python train.py --n_layer=11 --d_model=64 --n_head=2 --n_kv_head=2 --head_dim=32 --d_mlp=256 --vocab_size=2048 --activation="tanh_gelu" --norm="layernorm" --norm_place="pre" --norm_eps=1e-05 --positions="learned" --qk_norm=false --attn_scale=0.177 --bias="all" --tie_embeddings=true --parallel_block=false --init="normal" --init_std_qkv=0.0615 --init_std_o=0.0763 --init_std_up=0.088 --init_std_down=0.088 --optimizer="soap_variant" --lr=0.00792 --lr_mult_up=1.32 --lr_head=0.0146 --grad_clip=1.0 --warmup_steps=200 --schedule="wsd" --decay_fraction=1.0 --decay_shape="linear" --final_lr_fraction=0.05 --batch_tokens=32768 --seq_len=768 --doc_mask=true --train_tokens=159200000 --steps=4859 --dataset="wikipedia_en"
Each number is 500 + 25 x the weight over its row's rms, rounded and kept within 0 to 999. Layers, rows and columns count from 0. Numbers have three digits each. The size before them is the row's rms in percent of the matrix's.

# layer 5 attention key, 64x64, rms 0.0619, rows 0-63, columns 0-63
104:532516471482547507517544463466508465463439511492457496483509477517527504502531523500480513477516481471460508501533518486489501512499463483501505535549480504467492487544515511517524505463502533
123:487519509499464511477489484516529503521516486505463538499516543492493502454543496500445506490500494484459479526489496487477502489512483548513507471523507487450514474574510527519523457472516472
112:465536517477502466486486505487473538518506498471452490505533473522553540501510492460473489492532479529454554552506491495458468498524475523518507510517507483520488468527513477491487481507489489
112:472494526473529507467514527522511474496473538459476468461468504493515490505492481549515494535510504448496496533473533541468487468467502526495484499541496517496528514477513500490534448467507522
108:504509516519462509501536487492486503464493512512513484584548530503475493488507452474521529516526519496453506483466505459510471496526500503476492474494535500495538517517521496473497463533538476
120:471509468513498531482518513543522461555520437459529494527501481465507495474557496525463528497487491516511543532525493530525488484511488493514489455512480493475485495486496495533485502507472477
124:485486515490499483471497507496509493509507476533491494473511499446522472503487503505540460469511509464524512514527526553507501549503550478542517495493507511471543529510505427484492480482515457
111:491443492447479531515457481497479540485499509491509520528479477512469482524488505476530501499520502469516523519510521479464567505523507526486506443500479473494476490485506481498488506524483563
136:537512491535502507466510461487556509498506516503463545470478492478505501527516508534525469454501561495551490524485484500492466505488478496486505476473514507491460507442511471509520515535494484
111:483514474533538513489487504495490497499448525475486482469519521498480518506545540475479460453468478481528523467523535506480522509519556495492506487527499479520496474507438510465541508510497505
108:522499520492498537475508515469541490540459511499504503508518523502472502520541496503500501521501518492518475508478522494561547500503504463536470512513506440510482524510467486452491522467437497
122:521517521472520484477495473512455505500457484485492508467479517518497584477501474512488471503471516478496498521522530519507527511521527504462520487492499529462496465491533526473507554469542491
127:486472521470481482532542443487515516489487483510520508485455530511520523481522492491452519491482484510501509501480500520485524474473515577511548538511488453505508486466528494510488540506525514
124:502474513518510512478463507478506449566469517501540511507489484515571540442467488480480487519501487514481506507524484533529506467493481456486462533487519487512493516522496499527500507516517515
107:493453484494477493519517520527496515490497547492494530498488497463533501460500497486463506489480533487561473504514497474524469513482530532478520508554519428516544521503483531492479507478512484
116:520498502507471482492503492509521486509547534535517496541510517478532500533455533477501495519457511438491441491530510498467519490513483478580516471485485517492513509473495491520502495516492527
120:501471488502478516520483486552497504497495539485497514500467510532523459504478533447556509495451470487506486511471493477524522510491548492520491509480495512526478538491546488504508464525503439
106:507483507466508519521487527547460521525464490468462531508519507497453533460504497488484503508506438484508485488523481518508486548490503477533514518538472507479477528515444477514503472529505525
131:505539468496542530447527478474485467507529495497502477495509485481513490522464533568487466523479480492525500521503474497493526484482517483517517447462522508489496527466521535540470493493521506
109:473497470518493511469488498558487561532526496555477500471489550447506464479482529468511501492491473478513505488466532483537485483511497498504487491482481497473485485463542522487508502528526515
116:498514501524478495571471497498451515483468477532485495460507544506508498478462516515510489545505529527502529507499487510546512470494478520476508435508479517533520479470501517535484470487486522
113:486511504476490503497491488537491463519499516508518533480546530456482517588486479442493507488513500494506493509502532474553516480464501529480462481474524508526537476500499494540498485490506500
126:554510516497492503516524460502459466535513498494497500510442514505487474512527544490464528510509476534506513474464554507475485468527516503511455490485483464538493535497512500532530476512526504
105:517489482537487470514498507480482512522487464541477444490501496530517505511487456486478514470507512483491483542486519495480516479484499536559492471539527497442485522502470538527539499534507522
118:558500502538505455525480521476543507498494474484468461527550507459511498522540471537524448495484464519498523476498485518483487490500465503505509462538503504486510518537508474502520497476525484
117:442485477506461500499425490477539495483493516491478468495494480503535541509545509510506518510520516582516518479475535502504475470516507496500515487509508514476489514516498519474469500495454494
118:508493463508519502487508486480514501496544507495495523451512487550495565511478514510459478501498489527495516496503496482532453508516506485426511477512469516516473509536507464506457447511520514
103:489456530495506479513517465504502493517523499554462513528527541495539489512506482508478480479515471468502474523498483529464527451502503449527502482538519535490506481495467504490524541521472456
113:518479478491503446495491502500493494500518464486515510482521519508502459461481521473486527500472549511482506516444516493500488529516441516498557495458510512529551534477493524507499543515465502
109:518496455500515478479466472467496543527532504500535522517523543517504510476521419500481537494499487475527466489527474500468526506492487500494543483470484544508494473456483515501505507471492499
128:510504534520520478492506476512508491452506448471484507525504520529503503474530487509515472453504493513484495518531498505515503487503531504491432519549469491510487506477487583477467520498462519
117:491532513519506458522489506480515470491510489462487456505534508481444493500492525499535468506489539483530507494536525541540483440516497472524532496472504536459483522520462513505530479491492493
070:496493495533523494506491460506471462530506497511524535481521512484533500483469522490498520509493489503560489450460508512476476466484485555531497453516459514533496533482516477507452498514473528
076:489489498533474483529533469508489498537510502539506510498538501487469514525513500484505516516499490566540463455497512525526522490491458483456476492473485535530497520455489511546489483509452513
067:494489518475459520462470531501499580490492509519497505491500477486498506509532542481520471467495521506500545482473511472521530467515512524453524456500521490495517531474468469504498533539508514
088:513497488498531509507502491505544475476518520478515542461474485450512513529488517542527478519483552489558509497501493508532489515485538491461494453458493485528479511457514500516482523474479465
073:493502490537542504464504492502498481518437542495497541488484537504460549489502494525452501478473456458507513525520524505469500499533499487493542510486482516464489497514505505480468488524479550
084:491507523504504484496521516473493527492483469497447504494455501526513466506529473516489490475493498505443513512532544536442493469502497542491510546523519473501508485493496521457504523455469543
070:501482480545484488473518476525499501488437479488456523514502521532477484457501464489485497478532549511498502483498530481492448518491516502501521490496508464509520481490517465550526529549461509
071:492518519521483490522468532485444529516444487495484524498494494460545503531504496519533481494484522511515533480565515510507502489514489500475455464471500492462474496515531453527497511492517458
083:486485545540501512555554463464489513518526515468529497495479482537519489493494518489475487478537476525516484478466500473478499510523495474518529527486539466506478498467508552495483488542518518
084:498513508572497504500533537517554528547495501518500538515516522485489498480523470497500516522454537512512477462482496516481461547480486499473504506444514501503467487497509506524477492497456473
089:494562470508576476509514494447503525500507492516495470511505491479534528510539498538495487480490487493482526494493508502493487517442486568500509490484516503471498499494525524531511458471496470
078:491492497473483481502487526489531525509462496519514501520478519456488478485495475509489497514446541549562503504512515528511490480503446541471458530507494487498528527488515553506467500530519523
058:462434493536460517477511530581483491481531515503485527514491503518493444539525484528477466477476527478495490528483484510500511503500478501495505483502465495520496495526508473499507527550492504
100:525501471496499526496454516514479482512510489481507493464497495458487464522502561543533531514476552467562514476470508513503510502508510474472484505485499516491535503435496518500515486457501490
084:506520481505507525491485473463475475488511534490475481466469487483493504523466537532569510496520543481520516537493508504485540516507514483474484511482537483532451545488561523492510487514496501
083:492478510545454475542449509508540498516500497519511510527456530502501495456528507471505462501500476552462461498502476520487524504502533485534499547509488495542499515544500477517511470516489507
091:521463516536484467489504506483510519536512494506460493493469539538525531475499488460469509522525481515487508518513535507505521475493485563527497516506495449502486527553452475504510484503486545
069:481489555497471480539455525467478544514494496502479458546478526516535513498505500487507516497500509501482497476477481453478509505527490540497502517454501565486493520543493513485509475481477462
081:499485548492517520491490457482512509501444492510540490489500512477527556471484490490460515513450508506515462482497510534554505487486518506468505507495536489489537447505510552475531514511510490
070:532508504534485520481473459502498467550482492474499574487476464523546507497473464537497501501529486494492498546472498484494505513507478514497446466515487466491520500456516498518483527504533495
084:515526488507509502480524508521486451502506489568508557476492488490503498510523508502510508471481546514541476533487469486522501472489484512468528489473482527504521520446494473507532566519482483
069:499519482498544523464474498489491510491462504515468507515518495537535493515508500543511457526469517440528535532520454515543485505462485477509537495507512508499453503468452466502498508499513501
091:501479503494540545468519522486486453509535508491566502488460473517529531476459494496499507509488471482496499492483500517502489475491503484490483468513520450498486500444545463503513465521545517
072:509509475478485492511484493548422507493506508471532483547440465516478504542515499496485496509500533477499513516528483508485540482505526498489470501511463502561496540487480514544506514524501497
083:505462475469483546514477505503510487519437509470514485499526464505518514508551481462491510503475475530529496474467532516497545533505505513494484495515470517506480516511470497558475465458514523
072:495451511479511480500478497487473498532510511506487461553558524545482515502482472531504488526541515508493496514476490485506531503515454540529529480510493532450544487526513471506522504458497495
094:535470487472492528480520517511521500506557463521529510481494523482496468547465476517516508509459511513509500479481527515530503482527473469477517490435483536546542507500486473513516459512503504
083:509502546501510509509483499489493482528511513499544525490515534523481512501521491489460511491443482462496447525531473435483536493475503488531519530518513475496527483530471475524464535502467523
098:515510526522525473488476504508527510477488484470438494505528483489491522492512451493496508474512489451488455525520531523488502478535490507511543499546486520438459526525463495489521524483530512
075:459526492495523552537521515496495469508460501486491514474523489519526545458483495494508491535470546496465512509488471505507537483522485472451523546535494508508485506512504535490495443511517471
083:513494471512479529491501483513514497498516563503518463447530517489462476485530477525472530488502466463493455461499496515497514492527508450521506504525486539475516517509480505498504553496511443
078:505469514508483451475501512454577489484524527520498492498525494498528485492473484509545535465510480522496483534537466500481483471507499495486540553507499535503480509461500481464525479513510520